{
  "head_dim": 64,
  "norm_place": "pre",
  "norm_eps": 1e-05,
  "qk_norm": true,
  "attn_scale": 0.125,
  "tie_embeddings": false,
  "init_std_down": 0.0,
  "optimizer": "muon_variant",
  "warmup_steps": 92,
  "schedule": "wsd"
}
Each number is 128 + 32 x the weight over its row's rms, rounded and kept within 0 to 255. Layers, rows and columns count from 0. Numbers have three digits each. The size before them is the row's rms in percent of the matrix's.

# layer 5 attention output, 224x256, rms 0.0964, rows 0-108, columns 0-127
099:120114150127108154130153150146127140090152146158153094166093153120153118151082135100102164140141121131132152089091094117125144153142139133110124099107141131118097120136125143096069150136172157139153114136123108135104098128119145147134173135136103130149078097120115134152184176035142114117123160163175072143118121162144088081127072092085106133164148165068137149108133147147073115147030
096:140131180167078117182159134090126064117151094125133139118149092131145155107201128145125142087153127085145129144136097108107123077140141116131108133104141156081127149131124135140135164122108129130120140146126149184115152147149112124144113079133133095112126117070144114048104122071094080168096107123104102110109081120080120145105217168143142103084138176075153179091057063134152087131148
117:119190099138113161090145142143184146153180128067127070079152132101079086088122129121118173170179135127136148157139060107132128094147121120079097069102099117107078177105139090161143136147165113132114112117143104165162109131136128138139126111169154134131158118078142106224082114069150134053132133146184157206105057095208085150152182123077129156087135024090107146159114119117135087134129
107:098123152120152083111108120107109096119148150080139118128151127085073141136109117100135082131122165106095098075173149152119138164154123134138121108170101137129129139153118168140106134089167149143149104093115153132096118091128121053088175131174134117091126164110146132127198100168142098107104133197165137083149132119102143147102088150148123162121127067148135122125169199108111138093185
086:117102119124093100143138101092128160113088109149112115106106130134140100171100120104089185145141082118087118116132142135182120161148116165133132152159135138104151157118138152141114119117113137172133143107109166071064105075102183107107150124099106172162135152158125099106119146147122142170138096143166146114131095082159131103165174106122105141098107135172115119177155088131079104126116
101:108159118095084090176125089110116159190192093109128088116167145171162117105123144119166108172130170163085091170087142168082115203132093115146091155110118128048133122149081065093105144094134159137110067100150127125107086109193163166118086094127116123146145179138105174128127126179156164091055120113106161087111067098118116098141172149109151091112169123127098202145181114114165125096146
102:089150123073130127084117117117136148102120171121105119122130099139178139154122119113129148172170170147134111159140132117134101110142166131129123202092129174137122095121103122150144139118121100103150120126120135123069109051126139161116166093121160145134161111104143190038128071103125095127104144199132121118066187129200147136152149161090094130121047140113108181109092095107141090137135
091:118085113078121126179114141094108100178064119118138115132057142142125097095137134158153147115140137151161149149084145159113097144072100186110051123135146106093160105103109108144154140170107187156175173207105184157111130156140150113124110111088128153198121167121098136145144123116152133143153085095161114110148139102169145106117113165047138147120121125118187154173083086089136136104124
101:106127166137124150104171122162159128142130132121133109094106144151117134134148138186106158118155145099088097128113118140172138155159114199118131083101131153133146133113132107108177130203163137157157113139093099082123109177142138098130116133080160169103082104149060091094078082134107161103185116114093105156151124142069096152096148149118097088141144154175110087056144164082116130101065
092:164104136115129123125113074139137182136126175171108131094129160143141072184132054129163147108134137049126125123093099169188074131087119126182101144162172120141155168120075119199124125115104060159087166147126114151086094063152129136162181149128124091154100074126122082100128171133095138152157121116098089119092141183112091166126118138192133108169112105171090163087128139061146152148206
101:099133100164142127066108099189167130179148139154166121125088099197119178082136084158126141142177131134130083153153145113152074081124141122147118133159118154104125148119143124065104171141101153089094125088156121167087146139192126133109138132138118164119116104044150112088118159127122125051129105112106117190182133144194159157106177094151153061148144137115122145149116167158115131109113
098:194155156108138110187095168109142134130131108152146111123142136127143140168146176118057153122142134143114130131093142102096136148096129096167115166102140114068125135108146138132155124040126112104168100119090084087135112175139117124145169114111121098121125085091155174205143104145136094147149134160151126082095064138139096150121147129138127135087159163112032124157135125065167170165141
099:113173137166122148084073140123117106163161119178162126155136171094095118148219177137119130089113134108134066168105119129071158130108112130143146129116093129118088152169150147138109119158136164110111151155150121155106132099190131124132095052110138152108114133138071149148176148109091183147121092137101134147103128106131063141126134147136165151155135142106154100125079152196141168112144
104:171116122165153098104129116122107143143065075173172126153140173155175067100128088164124099102139114100147098129139147112126135117108087143170098107165146089159133216168106108126153101105138141115166158095147146157120139147118155127140136121114128140077099123147122111099168146137182180128151089210116186080172144147101126067103162105077100182147085133139143103175170124170142078170120
114:195112151144123118127144135140089103036070176141112192128091155060132079159102074155141092099127099130108154135085084129148089158115152115135188105061167140093162126085075098139082090122082095126108161128106145092123151105061136167125106127166185110120121094109113129043126181141134160138098048138168083120122129166092097103110111157057096074104195120166085171160135115083141110182100
094:108080082109114163123139160125118178147131141167115140099172120112093122136153218131138187096129079124084149127142138153126156084109133165157138123102114135130107145119132140126116115178156135168148083116132188071105172096150105097082133097108055092122180132161152119125059155133127116154132084104116097144133160152109144155120120103099155119135096128135147197140118122179116096144117
100:163098171138120189141152111182154151176119170110156122104151137103121093072129079110196122178167144105131152197179147150094196061163157185127102115076140121135087236109203111082128111074138126153066157090085154139124027096140052146105162138158113070141144135105157153084136112138085111132162105074060119103178204102085157165137131133148139121124092108141127074081195129116182106091120
092:156129116139132117119137099121142121111125096103159141128147149132114111114135133083195137174163102171130123122107194149092130115130135153118156135127110123130104149106110123087146123145137171138166160175111220152158103210172126132112149134167161126100162155112081156151142118087073169159173092131102120131127091081124080124135136183071099143070115095112174165083127126112071187144148
104:156128167159138180139098159128050174143102069163184085153114157114131120179175118125140113110134119129139164117129151096120137114109105127093149161081145135128138107151098206115102153110086136138095110123164096155148130116105122149185103107160110123136145190095085104134118152156145134118114141151032163130115104121115210114108158147103108168075126179134171101116196113130158133106099
093:139138102115176128124131098174123170086153170164102133114116146159182132131104151104167106125124150076091148098108130082158138165158108219124135157121107155118185119159099142145183137123118128091099103137099107155115205126140087146122079136139157116111168149138216154122118153206171126117096120165124125098047148133139102103158090145105163171143135134124101131128101071127152151085161
109:171129102152206162137136123125044140104102169113148210077158100078131074106129147126098098093127142146167159121105129112148113150111173136139116119128101147110161177137110151195150144127100088147232112116106145132148093107129243143147150135140164151104126102150052103116137073183169139167155103161091155168032145135179125162189083113101116117107116119139140161133121123097119128172110
100:131148119177154128123170102160094123082105114171119123122118147126156131129087156198142158128119136201136075096121204199140122160129123105101083067202133135100136133197151132094135084143160141095168112108155182115111119116146106107110126133163106148134146080113094168167152183134114160109126083093143184072143094159157135107154115152091113104136117143164118182094134132137088170141137
108:077139099105135123185087122111169099127115123134165077093133153192114112163158163173158178081120097130099110035167126161208156097116099086098081126103127137120092134104119113117120109163130136151109141183127092139155104110097092121125190092186117133171127133162166138127126127131130140095106163070153098145133171122145149129091119070118151091100159098173071110122168167139153187044129
109:128112139090133144097083091151144150117145085162138149163163120139132161180083130136154079069111137164079129165165113118129118152135126133143157120143109126114094129144149092092084112146097154115095123154117170111143213066173139116157158174111110145181192076119105146113140166093152099126144156148188117090213138120091135129106184165163108105139187142167146083197121128185218122107140
093:173148105151181127147134172111115158122112114090203120133134140111102138072110133159167147122172120139169099135097086142106147063135103126112101085133162177122105108090127101132105112119109107116170044095146141156100094128148126099133099123143105098087115181076095131099159163151122187140141208117128140088121109142057090136074136171110139096163124127169119164146097109144177120143108
094:135124151121105123190152122162133130105129129139138147097124140135090152096124156146105075125167136090146125150061098123149139124141122124118147110110130081058125091113141086074128159166210140114139105147153119104114190130148138089074147112139110087139083124141156124128079094131118147093138137132159126165151136103125084053113073141141145151158136088150073089063104116149151135059095
094:102163143159125098115109152074112105141108197107158112096118133102103146136135140121084144111147093134141157166133091140136206129196125182185113084152117150085128155107120174125108074175074124091161099123137071075120093093107112162114156175104128088123102085069133116150133107114111212112126120190114119174153153074073152102142096121109147132112158129169103177183159112136119152186119
117:108166088126109139173155075081132115120126116126050072105096141137142146118068122124163146164157116117087091156151150124176135044115165155176125159153175215136098138155151077089117159095159144152139036101058130188128091107111167068087181065137143129194110064136154120078179151111104168129085162139080082095187151165113167014103121102148097117088153119183093154160091169086136142124171
096:135071136155075158130153107159152101130134160175091106080136144164144124129167118158130168079109159104083134111104130133154108160122153103112098114101132107140147127127149138181132106092129105156136141095133153142124152147159113077162119075115131110113189103139150118168134118144087099124128110170096107131091147144165104180097105154093123083083150165149155157159163110113115147100101
097:136108126117063087156132096138123098167142081132102177141105097101156141117186111128055139155102129140159121148164130146150066142166151129153109149141123125060151106177087177214135137079092148103137055105137113087084097101170090072157136104167143111150115160130096101152141145130122106063192087150157137060151139137141133129087157096096116143124151175178113104112142126137139120124151
095:114135106145142109092116111088127189127147179146165110177126117142126126133111212157157109156117107204103124145102156149068173164133068144159086146143110142130114114108110112114117135117130149122130165164149138117169154133097078107145107094092212114142139185124147179089116131154142083097122140123084130169178094157122185100126118125176108141103148156139127115165215150159150090129132
096:148123115182112138108113174157165097122100129143159118121109180147122112172145108116111115157112109152151111109112138160109131117113142101135149151143148167175109115102108133085129132187135072149124185139108127114154140127192111107123201092117118127084140122116161164126152140157111186125174101120163087099074158119172129147151084160187096152155143198097179150133175160133101143092199
098:141167103148101114189112126120066048110149100112175101151137095151101144135146144183084142126116093163125166099131158130090135154126146145086134130174132132120093106145160129085116142096115142063069088160137139162149172127125114195133143150147136155145125137045114121120138113089153143153170125120151084071123126080143127115120148152151138138137177189150138115146125168093079119124137
102:139128095138155136163119127107112140127174109130142133143131181169125147101085139116192118183144071128082168120110145130126194077110155163063060116116186146158108088117143133070104104154133171133159180146126107109164147120154172093119158143148125093091158138123136147220095132129149113095083132140134110146178165068166129135122116120109081168108157165086134117021107115087102162143098
101:152097127165108117120193179089102132125154099141105126104123061164100143146136147085146125101113179121159163107137153061076117100122098077132136193114145099143124108121130141079110129118172078132183094142153132129199144193089122078141101084060148098138112136167122187073148087092129122116146116116119118144126149147129143117171143190167157110108125176128107148140105126128140104074085
106:076076125121141081149128132127128087126068162173128147091172085146194117084136120114084092141168149137094159125132098171128121072137175148140107124114203180163121100093147074175129110149053087135118086144141116186147120139122141135124139154125118223208127112165126117141042085157162111120119133154135175119100138167135123145166143081137095151157081183089093141104207109149094162164150
104:186137130130141095123149086146144163125114180127121175072123122141126163142122112103136062131135136127113142140148138104151108128114166126119153079173131066115110164068101141138148180099150104127100107192128156145149123118138136032124195150083136124119093106116149134123105115081154139092069082078085121144114144078128158072084114140138181169130114128180093079113126088146126192107159
089:153152146119107107114045095094127159118086131115126077182139103177117142095064134154065119159184137204073125142115136107058093190073103090107130165159140135073119166093156132092076122073159112072093101078097084101111102105111133135167107154117074095055062142133108131066072116110158112130073132111096136109158092113197156137157114118124092085151105129086166133147122126109075146125099
087:111169071148186146133143109131119119179175144108193142161148084155137121099142132147148180101145132109164132088155162146111126121136148150145114119119114134122141093121154118105093189114147159116203109125149125157172166097117103111090192144120079159146160135120151104081119198161099107138092153090174128176066175054145140139092167126130084151127109170100135105121174160064096109158132
098:181133146127098119148123082072129145131145179127138108093138112096084141163139112102117126089163130159105125102147123157117155223097112163185126080176084145131118168124192133101107106172156056153181113111152139093108149148084200119082128161076089084114110130167122115105109093105114100135165156083130095142143148145103135154099091161135138138061166179155156128064115189090173141175130
097:127101114163159107141145139149122104133185109114101133152128084125121080129124105127139129140163103120159136129144131136150159074161124086148082108097122097182090144115144148113068101140126125143119154149132133116168142103160143181058105114070162131170161115145129090093160077102103133077128107119173192143085180069193199068141126105133096089115146125077163092136176146102126110114130
106:144194055120139114110130146148145093142118108077133158176100171103121108124194148129157133096180126099129132153160142081115124101112122157078113158074117219136077110091101134109079138092095130134089135140087086169098099167095158106218164134088124082120112118145149113145084122113123172144106177157097146148082122107130098170134145119076134095109128141130118153098101214143128101131129
097:170138118133101078150156077117144134117108129111114083173139116100144101166150115094180077112145099164127171108144118135101141118142119186160125071141127111107157150141139101171078107121137083139090097163142109157139140151081160094124107191137117072163142155117080111114136076094137192122121126091121138104145133096119125140123104193127129096146161101128127085099157169181167197091107
097:120122148118144103104112149081115092098112122144090137172146146092110131128160095118130101117173127140118124043141134118091067139093091159118151132122120150111113132136089105127127150116158125117086098092106112165135106091094220180112077136083080126152112117164165139141101110126174172104116092116108102108152106159149139115102133073087184163163142087162162160102206144166098122151124
100:116133144142088109105129164134144137130157114121147138096109129107085116133084115107064143126121158121128148122168181124096127127117102114111166115095061096114114126176176125133117121100120121071112099127208072137155119128092126113138153098124123099116100088080055098151100121097154148144151174109128107122124138123164124162129083176168155130145164066137103142110133155088141127128185
091:109140106128110179145179163116159119091150143135139139064187098105124148168140128108108173072071118104135159075142143155111080134171130151147151121118119156184103155110129160141147129128161130143140136153081131113134172102078183121170142144192127102081099106100136162152167156150152126134124227085113086146183154115143095089175141105158144132090141149180158128109129133113091195121106
102:119017140169142152103108173141116119121160147109077108131143190119137134137105134147038134157099142100169128105114125105168170108160112144111112159097185167121162162114063133124135128112136081113093100207129145122175174087151114142105117131140140101129140102114164157115100141171091173105181133127153148144149119105107097171103059156167117116099167094082156042073096120104065118113091
098:148140138129141091112124130119149136091168082111138112083138163125146120145139139117111120089088132136130143105120100104164101104141082112128104133131117098117136135067172148164113103191090092150162145084084141147114097121125149100134039146184120121139144139087151175146148164139126127168202096181119193152075118092071090140158200145113092135119112160131080163132173140114087157118165
097:106141160167155146121111138136122155097078195085142123097163072084117089110120142176152103094097135151173136138148126172079155121183118141152129113122121107172160153105146129096138075138095123154130168148125133127097118177104118172138113129125100153155117120138137154147088091105122154147094138106175130143142122174135091171105106082128196110150145113149117160120188143145116130063082
122:120102163139071125045131146112054213131212092145122142164115155170072186148155157133122106154146219184107097152129056140127085080118161093170159111108046125144133128139132159115108098165049039124196114133103183074138200100112132140095104070094014118140129135087101185142132149124133052113164149135147140119110135123129132103115140130156170077143099141105096118116146168174153135124181
094:107163129159120138075103123146049184126116108132158143111150113120087157128155116115113098113100137127142113150131159170131151123107150168130163097124153187159160122095136122180140117167155116095172133132144082160184109161155115094128100083140125114121157058175176097139159098133107128094129115095142146116159121151104144075110087176122152077114171082143131144158134117131131094145130
099:141128147095099194155123142150150097105158180138146169142131166173093166143143111158115123149130143148163131140144150108099103176180104109080153181112137135141103123115128147169135142133091139137110163114145146138090098158129102125157082141126134134149176122174092200132144104127122100088140148197139097119151170121124114138148187076111194168094100098135121154133115158139147093136078
106:110172145096088132180067107181048085088150110120117102097146090082102156105162118100155113063112100163134121091176168084094151139126123186132102077104075125134194097114149117163106131172144189185147158167165109083140124153138110135167101144187086108208132181151141121170054117162122151094126145125090125121112111081094128124087134125121114114117160142103141202120122163090185143151143
097:155133101112149123111114068101107195140111110147093144131134153112112139121141127112152094133142141134114146121123128192117112153087097152163125111164139125096136117166096177140156129153085099133152119168090151145153146108111085158087136120100145075127114135100140184069137115125049121100126091132117098162103145174177150137157114156118136143179138147133165152070179100194203113132185
103:101115199145129104137131107125134116115174174145083118129187097161134181181118110097101107130150124154129143143159094160105049198102164122136124091128110151125129120148109128083122123101084102161102077067079132132124148219124122158153124106124116137108133140210104196114118118174108119120118134173093135142082178230103157078127086182146115143190175100146124089098146127105120144140084
106:104078173086127104127129140126099141141123092160182151112131150096106131134058124104131127140149131162157097091132089078139138086142136149128130076173128134144138124094120083129087144123156118110106113100174128123125142121170152135143156174118100093187115157137153130146161123115173125151132102176126146155085080134143135083122112135165155070094108108107164059122123168147140109140117
095:101168096168142136099132151125167154152101114090123116176129145109103066138175163200127100129089134190139103183135115158150144129136083154125146122097129155123139102138147127131121110136147110097103102062112156149148089152153061123170108152133158144124188159129117148083173116076097158119122130112138129151146078105114134112053091142113162101115115153145097167152118066117116215142054
108:164080145114113147192109065143111128129127091128080092127121095148162050165199125123162120103156133108059142122109105121137130165090168156132140135082129105075214164124112096166114153171083110151094091131099131137106102160200114170135092129122117172165188118132155162112099110093127130170091145144151171122084182074127146167132157090114078087168122098094144116132184098066106146127106
092:143128097136106151125127098141102172147118101101087112143150122119104129124099082128129137126058108103116148084142152073058155089126153072091131125136127155155122096056076171114132188122173145076142153078114123136133094102124163125141172097115109088139116160150153149135106175158103085161132108134128138118185155110144131129136157139152053148141077135157086121159197177107153147131116
094:078159085112105111131172145169130124130131104089099126156112139103092140102059127116091123103089120121117133127168141105083163195155129139129151121123110120161152111147131137109134112157124163188157166113130082070110137109132157116092103145137142114139115128163125106176099143149126099136123163096160169150204098117112135077129126167121135102114138123071187077164145088162103148142084
115:087144131072102106170088075111196118081101153156117133173166163112125086080139113058146168105109167128127142132149061162156168091131104092162192202169102131095152158143096153131151145092175117086173116116105160126100098131143126111160191145156097200110120095145129118088166096124095091146117131075139037067171119199087105170173052204149098136147076120078093050119141113101127107109102
091:163143179114100126133167170131127109110176102124124091102117127107144144131176103113177122136118111144148081128100152085082159126148128079150209170091117096110113125094167128166104067078154151116098125086155102133102150152124144137131117109166118149074142132156120092114124119119116100107197163169120123147060192136164134061143139102101148193124216071113088088126082094127121100072113
093:176123151165113163151149150180112116112145118138165149117173175126110093106176108122113100160105176131145100175089129123126102164125116168153149144144137097120134141174116129123151112107102112140145135153172095146128088191132097115135091155155136194130147115146118107132099148151119106143141152176101123119111177132116133099152092148184160145113118109163101134157129086109138085130150
096:121134107121133110150140133129142122101135123094123149153127114121134103121153126098129122157132101101133102096135098165124112099120147094160108073130120211111120151118140087120141089136131068136155138119096115140113121143144115204167169092124142136097157123057156097125158110149165149113144126128210133113146155114169110120135168072113105162086063124151139153093143127188110154094155
097:093153194156156114127122131125121105106103100153101114133147134092127112097138155151161154086152132136105112144180133086098121140163099174123085156138112116075114131107151109134145153127086132107106102143158088103121186164117102091128161164136164157130107108207114207148124113102139171154141197138132117154147098179135162074107143067153119076098156142123093226089135107110168120189092
094:141125090121193159121070070166129146137100128189113112122078152125115127130094077111075119186106131121091165115122127137195126140141128128134118229164132132144127123147126112077163144122137138136196083099145137133140140115162144158135131126125164136119125136129081146104083171127186162085169117129111128117101160138128155172120088152123103173155112115104121090114082167134140080083079
100:120129148129104132151075173119094085174149127104123140046118064125129136082095146141089142090177130094193163117128185124102179088146124169095101104079095155087106056100107098092201124126155117108095149082118119147156143134161143101132179130145103117110130141121071116108117086133150067078176147128078099199103116107115072142167170109109094101114140119066112100164136116185151129132099
095:151144128097143093169130114105130112124134091108145124103116187107123143141123101106133120152117125147096102102098138083146112105102156147094180075146124110142134105127121144127157149109147110112141130080113147093123164185166144098199132167121137170170140167087116134128102147125078101128074042197118151143086099105147142081136150135190105153082167151048051123121146094195105121138072
095:206143066107158156066149092101155172151111118126076106136147061163163119078102142149163133139127149196105141116153156096102161119107094108112123148133091186183183129138178130194142158129106172186106132144148129171108167200126148173105174104139104089078172111080162091131165083167082123093139127122165154096118143176122184150151136124069113111097099124107084122129142124118186134145130
099:107089197127101179104130122185119074129132149148155088199177082117163116134129125137144128136114138137148148131165099161153101176168181101188120184129154070111093094134105134113143124117144088194158126136106113096160119131114073146133173081177176105129132138141158166137123101123094071110147165131170119138140098146099106117101116163142123111174107085176117161140126177112123196165136
107:095138136135128104094081198122110113120164096171143100159145096135109120119177093158130139109120079103119116130139157108066153160165112144064121101157118106109124111163106155132124120132130087117132080102157130142183143115096180110118151086175165111093100121121107139091100074149125145163137159105174113192126045125117132113082100114101184119130121136153195112131139114132104183119121
093:183157108144105131127106143097137124132108110138158160126132141152112106126194182147104183150121101094111128120130110114167087112158170129137160187144138083172135146131149148157120134156162123146179153138150080118070154141120146120120170169083104084119110108116138149109167112057130133148179152135131162067114087198174140166156112131104074161103195102207153095104117111171128130086161
095:139107120139140108113138092115149128133104093108105126159106145110119167090178079141143148152091153106121115105160121140128128114113137184094121111147143139136107127133146111133142125113102099131146162156102121112119162124099128136162127077098203145126125113182095152156137103108151083148175157155073183153135139142176140089158154197091096105167103110102102089118125187165146124148122
099:107069179156157138123136151100109121107115111136116118140102118112168088140138092098127112084137135099069137122143060101120079123147137125178129162147148174112196131121093072171186079136138135166106128120152107170094189143126145070139098161092156093123120152160162092138127172135115115136135204136137115147135113177122172138084134091155143156104129153128119169141139134108104102099149
089:103101146111150149110133216118116066098154185126099129156107096161113156138131135168134133145084106132123117128130105108153142104148172137120115136134150155116131148105158145169139120149126093128145148189183140203109107141075119100135118151113151115146144077099140124092086183158087138135125215156096137048117107064132129157135143118098137133065172136120117134151111153126099160079107
113:167156148143161185084091193130149101091124139117107097125156065073133142143145173139180174178109140058136081153137129155164109120160096084151104112164112191159162170136143090110157161124102148135136120129134108185107095178144164145149107170133095155138146089142163097110103127127096109153123127151126116134145058061158100108128164084161142144104071070133155118086080115163138123142103
095:184155112090126149117115132137152094099190135122177120110123138166111122086084156141130068132119127133117135180129185118099143129114144160132171092122079165146122143113108120180132174097178167122113144178158168134060086160119080094137162115150109081147089106070128138134083132124126180162142150083108180173150132117173111145180168138101130153111132150083107132158115088116104107109121
097:095152128145131152132073143117162073141152124113182125111159125128118123231180168149129121061144136108127123148158109155159096131083105152170113119108138128149141096127126125091158119111155154125127143150171167122143135128076132136126089139168115123132166134144106105123180105124169139147123120149142096155122163102159074083124136191136106164114120177101115108078135070112096103090150
104:121093098132137122154149134177131140117151143071112178125142150132124187170116181146123178162111176092090196051159085121131090118100137138115084125160111113138158152110150167142091168127120154089098173131071134137132132087082142088064109128070147125149095062137128129175149165206162176095115145058149151143093121141112108158124081098154168091129086122183070135200082155119116152101123
106:131128056123119165126122115150114130100098081163117113104135146150155110177160108071124160158157122146091111114132108130195059118161123130174110151156162122163141144122145118170122133151120054091142145187146116192152081139146144153108117143085141091130173128129099136118153110124146177157084080182096151122068098106132116177149140042183098119099141150144161117109155096114107112098114
095:163129136098095138077125121199128123118142132141129202125107109113100092141117100106109157121110104146157093131118142105134175113110136076143158161141107109154091151139151091119152133111138115171111126131053096115117030170129166143111128165106158172138113124112093072114118156160147115093149138137142076170163123105162122108092181128149159164136112087076108117183113125101085143150106
097:116046092137125164183136129127144079084180160170166103140223121080172105114122107143073132123190152100120117090087130098124053142144130114171120112125075142150125162153158094139105138147169108114193139178096148151088170093095086101179155155092119093121174082123162103160166176104124100175139106136170085099179161114119159129133124185164157100160144117179134125122177074120176135097214
092:125193183124117116114123135146171130138080143141164132093135126142154108129106109120168117116116144118129117151123103123130133065151133167144107098106117127162135118153183140112138108113144158137211179135146125144147149141134144137125184156099095122106138163094133107137126129134119144182145160178141141122182119188134082166134141171171123081178128202167103096188135132111115102163095
099:198134164167160091113124154171166137114139173070174098081067100164085087092122130159144161104138112135087127064146162176090125141147152119108179093156140071114159149118118178113129085109102110076125119098150122175132104134161156112150101075169114119109127081120152140151132157114188119108139113179133115157112112148148123105130176091132132106083102121110103103102212130175062124111157
101:073096131093101144195127140156119154094165096101161088132094126179120130124133156127059118135132131148133140116092139167140097087110107117191143110178172143159139121080101138117132081155103131057119120108123106097137168140092144099116121131092145126153177112095132110166115125162156129069148142147109114148099146149169131120125097123129144059104098114174150167182152114134107100130159
110:110180145086099163093169137117108116117077145104172189107165105125169180171150127085076047148094043137081154184166181154138133146166140116143188070103142118147093103076167154158111193148144147082101142129148113083145126171134108123129157167085119124176117135110116116134129128087129104105146077109124118079159123143168101078138167119148136200163092085166138145064150096106145156112076
095:137160087106144068126149109117145145158133125110126145162180152120154141124102063088098143132134145140096151186131159127094103093126164144148155218175097064147114148181173163125115116129139120137124182090111162073139110120154114126085102137110154138093134030106092123173104102158088153147113128103156139092086132093147114153137171154135170117183121209155122130125124118161103112138093
095:060156106100134159115194184111081133136110131139102156097150144096139127111136070135108122130071154122106131133162096116097150133162076164157132156158134157133128091136116071166160144117102085162134130128164158121083151096104126094151132159162168123125131142177129161121074104137157129148146108150092138047137087095082165147096136149117129146142102104123153153150111144163146085123060
102:101108108118158139175107054121088166151130111091154138133108126162141185122130155108130130100114103122109133127152080113183108077055155141132091110138109124115152128186144137088104119084150177102143161134122167175193127074116132140139097159085103089144150170131140046157187089152132182141054100160131118144098079150140087105107155137101120152146148148116119130108085149176074119158165
104:139137120140173129134067090135121139124109157097177175162081160128136155168096158045188187098116168082112125147119107129124083106095187144134107159166066134113128149144128154144158181130091124105127128122113082081171127121144105139082168111093115134149132108154080197164135173134105083079077140113146140156123153095093153109198111139115147172140108174144092174141131122093137095135079
098:143117171061114168136100175138115078107095132162143101114139106126135118146132104109105126115167182065110122114066111067134161120144174148123124107123090135140090098116083125096102134115125152196067144136089156124212142110115128128112179112163130171106109128147106156133110093163149139099104114035126091192174095216144128146114137093063102133150072108154145123089134122065114123121177
104:129142147143222112123176130068194132110100172088083081120101180103148112124116106150132143138161092164144095128143134151169137125126100104077110148107101112111174116148171090102097211161120188072137060106170114086162080173109144131054068165119106125150153111133159076181114152121157147087135141122125134144163076126190111133125122109111118122115121120189161152129124147108090085163090
091:175176118160144149100146122130117129114111130144135122116145144146147157105071109114084188144076155135151163141129110091184108076122139089141115135107138180090107097140104102136162128156153141074130162070138150151142133108095153125140187089090173108187128107120078140125106121099158140167112131106099107099116148127134088150179130124088182161156160141109129148195134063103137140165125
096:105059080116130109139130121081100103124108131078123116153087142124132097095136088105092110194126124142125159103127125087159114146113131126164142123188195152124151125084114149152131162098167122077181146132073097176102111099149091145154133165086130151105140117117124113157123127180126083119093078122176140128153070152133182110023112114153103175131126110075103158076160083124097090146125
105:083124153138126081116141107091159133084151153125150069131095080097160093155107175164202096103158135120131100121066188100108096054065114080158132149099140109149137131179112090146112176193111080126105091119082132107110152140129115166155095116096110147119083139169165140163114058197157104139125088163144097100115084119117142131130188167145148157134129159191118118149139156114109105169141
090:124158137135139145115086155172141123159089103132128170132159186122153102109113110078107082184042118094145063081124138154162140100110205180077089140136116116132102093137100139137115188131103133084126114120082104165156126066144170174125152134074133138175141093075157136155080122186069116126158155111100184115100097132124154135123088114094151163123155127123159113166127160085109081134134
099:088163094139195128113148147135121096116108204109117166180094124120136091153133163169146111155101135179148085173133142095122175105158138104092098108131133090131102093118107149105124092121113090157137064170129144119203176126115101126125085097121138120086215135113128161084127114142111124141093135089172129150123111137142141101143104134073135118170131077129133054152149170126120095151142
102:153160085164138120089090139127174101149072131155083104130118106096113151138076137173107125138088112086124157130167156166200103165157137138128126140080149164158195121117113145171133126177145148132153122137115124089141121091168082147155116078094119108173116154148137125189121121127178188155168158165076086112083126108074076104106156132129090174095117132134187137137145138205113116144108
098:112133099091163121140166200101121123178199137097157126097090102127171091094140181088115171116113139134087173167096153137106128152122084136080109177171150123130136138160122142152124130176133102065108064067099138130190093103157176065124154160112144094168130128135104157151141133095135091093123114164142136139079140097130154208147122138091124106174087119089101183090105152162140140112150
099:113119153104114103134081145135124142155152111157106183185080103146129092145125163156061118160133106125182107110111183160113064142118114134117137126111164074121180180145064113115123130104162133161131125150125086141153118120111114072151101136121116122193163160128143136124166109130119105126138137118064130145144098158162172147133102133140105137191194135132144144152093061141088137189119
090:129121110106126126132099092140133119162179138085075083125112125162136165133151098131124127109126167110149166165128116114093164160075192114139133091140154059115137061159108098139122134103097141118127061169125149081102094107071168142111142128078095137062126143172119103155102104158100084134105067102152123076132138050111137089090152107138097172108117172116123067147104136119144115115118
096:102117156111167125127097189075092151155114179117139140193151146145155116163127126131089137107167114177169162171104139133103127160083097044093099095145121131100061157116148162101108082130131181136107096068175125165153143140201116118155087139120059083093117101082157139121197101132121148164115132117109107155138158132135128172130118055158147115182154163130130123229091156135104072136103
105:107103100133140136116142110113158128140100123103164127127120132118153128089126149159156125139094097135144138066128099135091155086145110112144111134154156124122128080109154152148093098130158087132122184091117155138089161137136187155133138170199096093126114177156163117151133150100171145095132154201130111107134089141149164139121103108143189129104083113096145135189143099127133130122126
096:091101153119115136124111147101127108133128081119164077187082143138118147109130073153157108127163132095105138130112107088149164148099132058111139159091148175098112100070170101136125140132111126133165114100148098100161138197097042116063149166201155115143155099084134081134180157135125075128097130124126162072141134152066120125165181134147081166087133167063170141110142129132131175092101
092:153135126145140132098151136131142119132108123157114126121141131132112142125086110134148128143116122180119158099112088107118112119142104114115104134119074127133129116156152127086101122195064099142141143063124172123092119167132080188156149119092125117150122160089117184145160137142070112133075164165179138170107117140108138155090162080092137089142182158145152172123155131112104190106086
101:120128151136132114147113139136139086104071143137093127107100159125073103158137147102147120109120135164118124155092099120150082155127170094150140168116201131149147121075100111093176097126135120172102068108099106089129085085116157150137011119135127124118126099080164194106106129208090119131101112126164119111152138181068131126162093125120149178106133103085142092112073109165112080088147
102:092125140140169147078078121136094154157139205127170120088085116117105141183159139148141156190098074093104123164124084141174156100157108112117088113108108165089140094135111122187147083150108162108075087119122118065068103109153138112120153144154119169152131084165067155155170087127157098115094138156138096153113134118139106127130118126152133126136144178108118101101108121120070108189188
092:172120112131122119145154122175102094128149114182171135126153080131102142148149084153118135126066146138063127143164134111095154133135154117136177130137149104152114093145136129161110193110151127146087158120148124139189125148101121167067100123094153120119099094176094087101072096131105110134164127078131078079196190169095170147120183182143100078100140114122131070154093144147082164108153
095:150175141105079109148104139155130175130115077143090124095108109127163073141137158131148108083160133158108151188141124069137132157113144124119164125177111192118129135052162127161128145144146146163094097107083072219102154133080145137120165153140129166133148151136127052126149141130129122114091148071123092157189128085177054170103168127118104155119143122150160121113146126160155075152098